Part of a small language model's weights: 15 layers.
Each number is 128 + 32 x the weight over its row's rms, rounded and kept within 0 to 255. Layers, rows and columns count from 0. The size above them is the row's rms in percent of the matrix's.

# layer 4 MLP down (transposed), 1536x384, rms 0.0199, rows 1197-1209, columns 0-127
size [111  62  49 114  55 110  61  64  55  74  64 123  96]
[[ 62 161 200 136 140 146 101 138 123 136 149 124 125 188 101 103 109 140  81 131  82  81 144  61  99 127 161 172 110 134 159 103 180  84 121 170 138 112 130 177 151 146  99 103  68 141  94  87  91 112  71 164 131 125 146 108 178 161 104 126 140 144  91 112 121 115 159 219  94 140  42  64  73 116 126  84 152  79 150 150 202  97  85 106 111  47 131 165  98  97 136 113  87 113 164 134  86 107 140 138 114 154 122 152 160 113 108 133 143 163 116 109 157 114 135 149 116 119 109 121 109 135 155 167 177 134 125  91]
 [122 108 110 109 140  77 131  96 165 156 127 219 158  84 143  95 130 122  86 116 157 155 102 103 152  88 135 153  96 135 147 102 138 157 139 158  55  81 160 180 166 152 132 125  96 192  89 168  76 104 149 148 150  90  81 171  96  93 162 121 161  97 183 123 155 138 141  97  83 137 143 122  75 193 164 111 154  98  98 128 114 142  98 131  99 138 123 131 122  98  70  71  77  53 185 134 108  63  58 117 133 128 106 117 198  97 109 130 160 158 181 115 171 118 137 162 127 130 107 133 146 133 158 101 168 153  86 113]
 [126 115 118  94 137 115 125  91 184 151 107 141 165 140 126 180 129  79 130 105 142 110 183 208 128 143 105 137 133 127  88  53 121 121 145 141 109 100 107  45 143 137 149  99 132 125 154 143 170 154 155 124  87  58 136 151  91 126 126 164 110  85 136  85  88 153  92 162 186 140 150 114 136  81 136  41 148 168 150 133 142 150 136 162 187  98 128 145  93 163 165  60 100  79  58 123 139 180 116  84  97 192 154 160 125 115 131 152 121 161 117 141 160 131 105 126 149  80 117 130 160 102 127 129 131 164 142 121]
 [161 168 112 127 142 167 150 177 139 150 118 125 155  95 138  93 143  60 128 174 162 116 105 150 130 127  72 131 153  93 105  93 124  97 129 140 148 118  74 111 136 126 136 114 104 163  98 117  40 172 114 104 140 116 144 199  84 127 148 146 148  60  82 105 148 145 104 133 135 124 184 153  87 169 113 124 161 157 160 100  80 192 164 102 216 179  45 161 119 133 143 151 153 117 125  95 127 151  66 121 143 130 114 147 148 153 177 126 170 132 150 128 120  99 130 134 134  98 150 180 162 135 100 130 174  99 158 140]
 [150  88 155 173  95 104  67 154 176 193 104  89 116 149 165 160 141 138 127 153 135 144  89 141 173  90 144 140 131 138 150 113 141  85 143 104 139 109 127 124 120 154 134 175 102 127 151 130  79 123 161 124 115 159  99  87 120  93 162 121 158 162 139 156 135 162 125 183  79 144 192 107 184 129 150  51 127 111 108 165  96  89 124  74 128 103 111 117 142 110 142 148 151 133 155  99 115 122 166 114 107 177 127 122 145 140 118 188  72 121 168 141 144 168 142 100 130 140 135  96 109 114 164 166 144 149 123 106]
 [199 135 129 122  98 108 212 102 122  69 133  68 110 126 141  88 102 162 148 154 119 173 151 100 137 129 185 100 110 111 173 169  91 142 175 147 124 133 134 107 122 137 117 119 138 166  83 133 165 122 117 156 132 124 167  60 143 126 128  95 150 155 139 163 155  84 111 159 185 126 125 143 121 136 136 113 102 153  92 190 135 100 132 149  78 159 131 137 116 130 153 113  74 166 112 129 142 144 116 159 131  91 121 144 164  78 136  47 132 153  77 121 111 160 173 106 104 133 114  86 134 121 174 185 125 139  85 119]
 [150  92 140 121 149 109 129 113 203 161 119  70 150  87 151  96 142 116 159 114 193 124 125  33 136 113 149 105 179 155 138 123 134 137 152  92  71 116 135 111  99 145 152 130 108 122 110 139  88  72 106 114  99 141 156 145 178 108 147 109 117 132 166 110 160 146 188 144 112 151 158 105  99 107 154 119 141  93 114 147 140 110  94  88 124  96 102 126 168 105 106 175 139 105 135 144 110  93 134 119 153 132 126 130 156 170  98 117 178 112 182 103 113 122 130  99  99 134 113  82 172 178 133 150 167 144 168 146]
 [138 165 181 112 113 111 166 171  81 107 123 156 214 119 115 123 185  67 165  82 158 190 143 180 102 177 144 101  96 162 109  90 111  87  98 103 128  84 126 159 127 127 143 145 193 197 113 172 129 164 182 130  83  58 209 108 168 194 126 180 205  75 157 110 133 147 100 127  95 157 121 129 150 106 138 101 154 108 135 138 121 172 115 186  61  94 146 118 145 125 121  79 150 168  87 145  59 123 134  71 127 198 107 144 105  85 126 146 160 150 135 125 140 105 165 188 134 139 130 120 103 149 183 157 136  79 152 202]
 [161 171 153 100 130  99 138 146 133 175 135 157 153 106 100 147 224  99 116 108 149 177 121 119  75 132 157 111 154  83  94 121 131 147 113  42 118 131 197  86 137 118 131 173 151 166 175 111 107 174 172 101 128 128 164  98 175  87 130 113 139 108 194 147 100 131 156 109  38 116  88 125 150  99 155 147 165 122 116 137 154 110 160 122  85  66 168 153  80  94 145  86 158 138 109  97  64  94 125 110 153 128 105 141  86 123 161 116 102 111 135 130 169  87 134 135 146 139 119  56 117 120 140 131 166 180 114 176]
 [ 90 105 127 179 145 112 176 171 150 130 108 162 110 135 120  91 144 130 144 148 154 137 128  80 134  79 167 173 131 136 133 127 130  62 141 114 164 181 156 134 128 134 187  61 174 121 154 170 149 107 111 152 130 136 117 104  98 174 139 164 196  65 117 110 135 101  78 139 191 122 184 134 130 104  95 162 110 106  82 112 132 162 145 145 133  95 135 203 108  96 185  94 201 145 154 117 154 101 169  84 138 132  98 124 174 116 101 106 128 160  53 114  91  84 104 157 121  95  85 126 146 154  82 133  83 105 122 104]
 [ 94 102 144 119  83 127 199  85 136 147  62 111 130 137 134 135 119 201 120 136 173 113 170 127 181 109 162 164 145 171 104 129 198 123 148 151 192 106  73 120 210 110 127  95  98 106 116 133 119 137 184 152  85 166 125 153 148 134 144 148 174 116 124 119 187 147 135 116 174 122 182 161  79  82 157 121 117 152 136 116  96 153 147 115 130 155 113 100 131 141 129 185 139 151 162 127 121 117 109 127 131 121 138 135 173 106 101 135 144 136 140 114  80 121 118 118 121 141 101 135  41 124 135 162  89 173 117 167]
 [143  87 121  78 124  86  70 175 127  78  89 208 148  72 112 157  61 161 116  61 157 138 116  85 148 127 142 149  21  94 124 125 129 106 137 110 131 108 124 126  91 139 144 125 128 107 103 124 133 118  80 153 185 106  97 147 142 112 167 135 100 174 102 109 178 141 140 112  68 149  80  99 145  82 121 124 161 103  87 113 164 102 131  96 169  81 129 119 145 102  70 169 129 146  97 109 128 143 141  94 155 162 140 117 148 156 114 175  99 183 113 154 163 148 133  54  95 105 115 139  89 163 154 108 107 104 137 113]
 [141 156 184 116  82 157 115 112 227 150 136  74 118  89 141 122 166  98 152 122 140 202 121 135 157 162 112 115 105 141 116 138  92  99 101 106 118  97 121 104 115 154 154 121 169 219  87 134 109 149 127 134 137 136 155 114 123 121 128 172 140  76 135 136 113 130 130 162 143 104 152 178 111 141 118  99 100 147 109 133  97  84 147 134 111 199 108 121 121 128 162 108  97 118 102  83 150 164 153 150 153 182 144 142 122 148  87 140 165 159 155 113  82 144  80  98 153 147 113 181 159 107  78 139  99 118 112 160]]
# layer 4 MLP up, 1536x384, rms 0.0344, rows 1198-1209, columns 0-127
size [ 87  51 119  65  74  74  53  51  94  57 130 116]
[[139 190 128 166 127 111 153 176 117  81 151 126 110 122 127  84 171 131 188 124  91  95 130 123 129 207 154 165 150 126 157 158 138 105 171 114 160 214 125  96  69  86 113  90 153 129 172 137 152 184 111 130 119  93 120 126  98 102 152 168 124 154  71 163 218 120  24 126 169  89 119 109 104  68 119 171 123 106 129 160 164  78  85 142 101 132 168  98 211 175  57 172 154 119 157 168 124 157 134 173 101 165 131 125 157 135 129 114 119  98 140 122  68 123 119 101 109 119 127 103  87 134 168 105 111 131 162 132]
 [174 137 120  90  84 124 104 119  83 114 114  58  57 108 114  35 136 138 187 137 141 195 120  77 144  59 159 143 148  83 109 150 108 173  86  96 151 137 123 184 120  98  61 167 185 137 130  98 122  70 144 137 145 178 156 122 179  90 124 137 175 181  55 140 172 141 128 147 136 104 111  85 111 152  82 142 148 141 130 112 128 100 137 132  94 133 122 129 154 148  81 131 153 170 113 169  85  84 124 156 147  84 122 117 134 142 176 110 122 157  88 123 121 139 152  99 135 155 114 135  25 132 141 121 125 111 115 155]
 [ 95 136 130 121 110  97 179 167 129 132 206 157  70 127  71 179 138 206 116 154 144 165 116 153 118  97 191 111 111 143 157  76 162 112 177 107 138 115  92 112 124 150  78 177 160 143  60 178 174 138 156 131 128 105 111 104 166 113  91 128 112 160 122 165 147 153  95 124 192 153 150  95 137 118 120 132  90 133 129 165 113 140 116 147  86 105 196 139 136 141 152 136 185 150 133  58 135 159 140 117 115 127 120  77 120  53 145  81 171 138 124  96 108 155 172 101 111 181  91 108  92 106 183 134  92 124 183  99]
 [108 131 115 128 110 143 150 106  81 109 113 137 139 147 109 130  90 153 133 165  98 191 174 121 109 144 134 107 116  98 125 147  93 129 147 139  96  80 126 196 112 105  86  86 154 130  92 116 169 154 129  96 123 131 166 107  96 174 103 117 142 166 169 152 157  67 132 136 136 110  67 155 142 142 185 183 168 171 130 128 188 155 157 174  90 144 126 166 125  89 187 111  96 146 149 136 128 137  97 139 114 141  74 169  85  95 155  95 113 163  98  57 137 119 154 114 148 163  93 134 159 162 137 147 116 141 131 167]
 [165 121  81 133  65  99 212 104 100  72 113  33 146 200 152 154 108 129 164 146  54 135 134 146 108 120 192 143 134 117 146 104 117 189 161 117 218 141 151 118 135  90 166 118 110 124 128  96 176 128 120 164 118  98 130  88  94 153 158  93 122 119 130 139 175  66 136 167 159 139  73 152  78 139  63 149 114 147 126 121 112 162 164 149  90 165 137 156 114 133 121 116  62 145 175 115 114 159 106 157  82 120 130 120 150 122 159  89 158 119  80 100 143 122 170 135 114 134 103 130  87 103 179 175  81 132 115 131]
 [ 77 121 159 134 149 146 140  89  89 131 131 196 156 146 147  62 115  97 145 136  87 156 152 203 134 149 173 179 134 170 124 116 160 117 146 112 135  83 123 143 146 110 144  36 162 152  53 137 168 116 144 118 171  61 115 127  97 149  81 136 170 118 109 212 141  84 149 173 116 101  83  86 112 125 142 144  86 139 128 175 151 163 161 177 146 121 128 165 144 103 107  76  96 131 179 113 119  92  71 138 122 139 148 149 104 113 165 109 126 177  77  91 115 108 219 154 160 128  94 108 118  72 184 156 147 129 112 149]
 [108 148  86 130 133 125  84  84 112 144 151  52  97 177 102 112  63 153 132  97 121 147 134  51 153 128 116 126 142 104 102 155  89 168 193 135 145 152 152 141 103 131  76 131  62 114 102 124 129  39 142  83 168 155  91 131  92 158  93 104 137 191  70  98 167 120 132 163 118 128 115 153 137 133 164 143 143 117 109 102 130  88 159 150 150 140 141 159  98 104 156 150  86 135 189  76 161 132 107 156 134 107 155 101 157 155 142 140  85 133 132  96 112 181 144  96 129 221 141 112 144 148  98 153  86 141 107 159]
 [131 127 114 158 162 179 127 114  97 157 127 118 155 168 126  69 105 146 104 109 146 121 124  71 123 155 125 123 132 132 129 140 127  87 141 180 187 192 152  87 126 121 114  95 104  61 108  90 111 138 120 137 100 112 122 155 116 175 105 159 141 152  83 154 148  44 103 144 198 166 146 125 112  93 114  99 139 127 107 117 108  72 129 114 148 178 106 168 143 125 143 164  78 193 153 118 179 125 126 141  95 144 239 110 132 149 117 118  96 131 140 132 115 151 128  96 135 112 158 106   6 173 107 146  41 131 155 112]
 [110 145 123 101  91 129 152   0 138  86 111 122 149 161 188 139 102 148 156 144  90 163  98 104 123 152  87 146  23 117 158 161  75 167 161 126  90 147 113 160 152 124 182 129 177 144 131  76 115 192  96 110 100 111 116  93  36 144 102  32 166 107  84 136  85 113 204 131 110  71 156 153 199 135 151  69 141 188 119 124 176 106 215 159 108 131 111 198 111 115 110 128 121  93 139 116 113 194 115  70 149 114 120 158 120  95 136  64 135 144 149 137 110 135 128 172 129 177 172 158 107 112 138 142 178  94  81 168]
 [107 146 115 127 170 139  90 133 163 122 107 133 183 121  93 131 121  98 135 157 143 194 147 138  96 113 138 119 132  73  67 175 130 133 133  27 113  82 129  94  65 122 149 147 143 199  99 166 186 111 129 124 194 103 121  90 118 122 140 120 118 152 164 126 105 131  86 139 104 126  90 117 168 111 158 100 150 122 122 172 116 153 178 131 158 138 178 107 131 106 144  78 101 116 100 128  87 191 118 101 124 124 114  79  92 146 140  87 114 126 146 127 125 114 215 117 141 190 145  79 202 131 167 114 163  73 124 129]
 [146 114  56 136 108 115 142 153 115 125 148 101 111 113 118 140 128 229 122 112 108 124  86 148 149 140 184 119 206 125 118  40 145 185 135  95 139 105 102 132 135 132 154 136 173 153 115 148 191 109 152 156 126 160 191 117 102 124 191 152 101 142 150 140 169  31 110 163 143 126 122 143 179 133 105 159 137 149  97 122 154 100 112 137 123 120 156 136 111 121 123 104 105 152 118  86 178 120 120 161 160 147  85 192 149  76  78 125 152 128 110  89 160 178 170  61 108 173  99 146 108 124 150 173 117 138 130 109]
 [132 156 162 120 109 102 146 111 124 129 142 120 142 151 115 108 102  73 102 175 125 160 172 126  87  70 150  87  44 101 135 139 110 129 130 110 129 111 202  62 112 145  95 116 118 105  18 130 109 133 121 163 170  71 139 107 113  81  94 129 133 144  53 119 157 107 156 190 121 197 110 126  71 130 147 158 140 116 161 127 178 133  77 169 139 119 182 148 115 125 116 130 164 119 108 101 170 104 131 130 127  51 135 108  33 106 160 107  74 102  79 114 107 171 119 174 137 147 117 101 189 135 150 122 166  45  69  66]]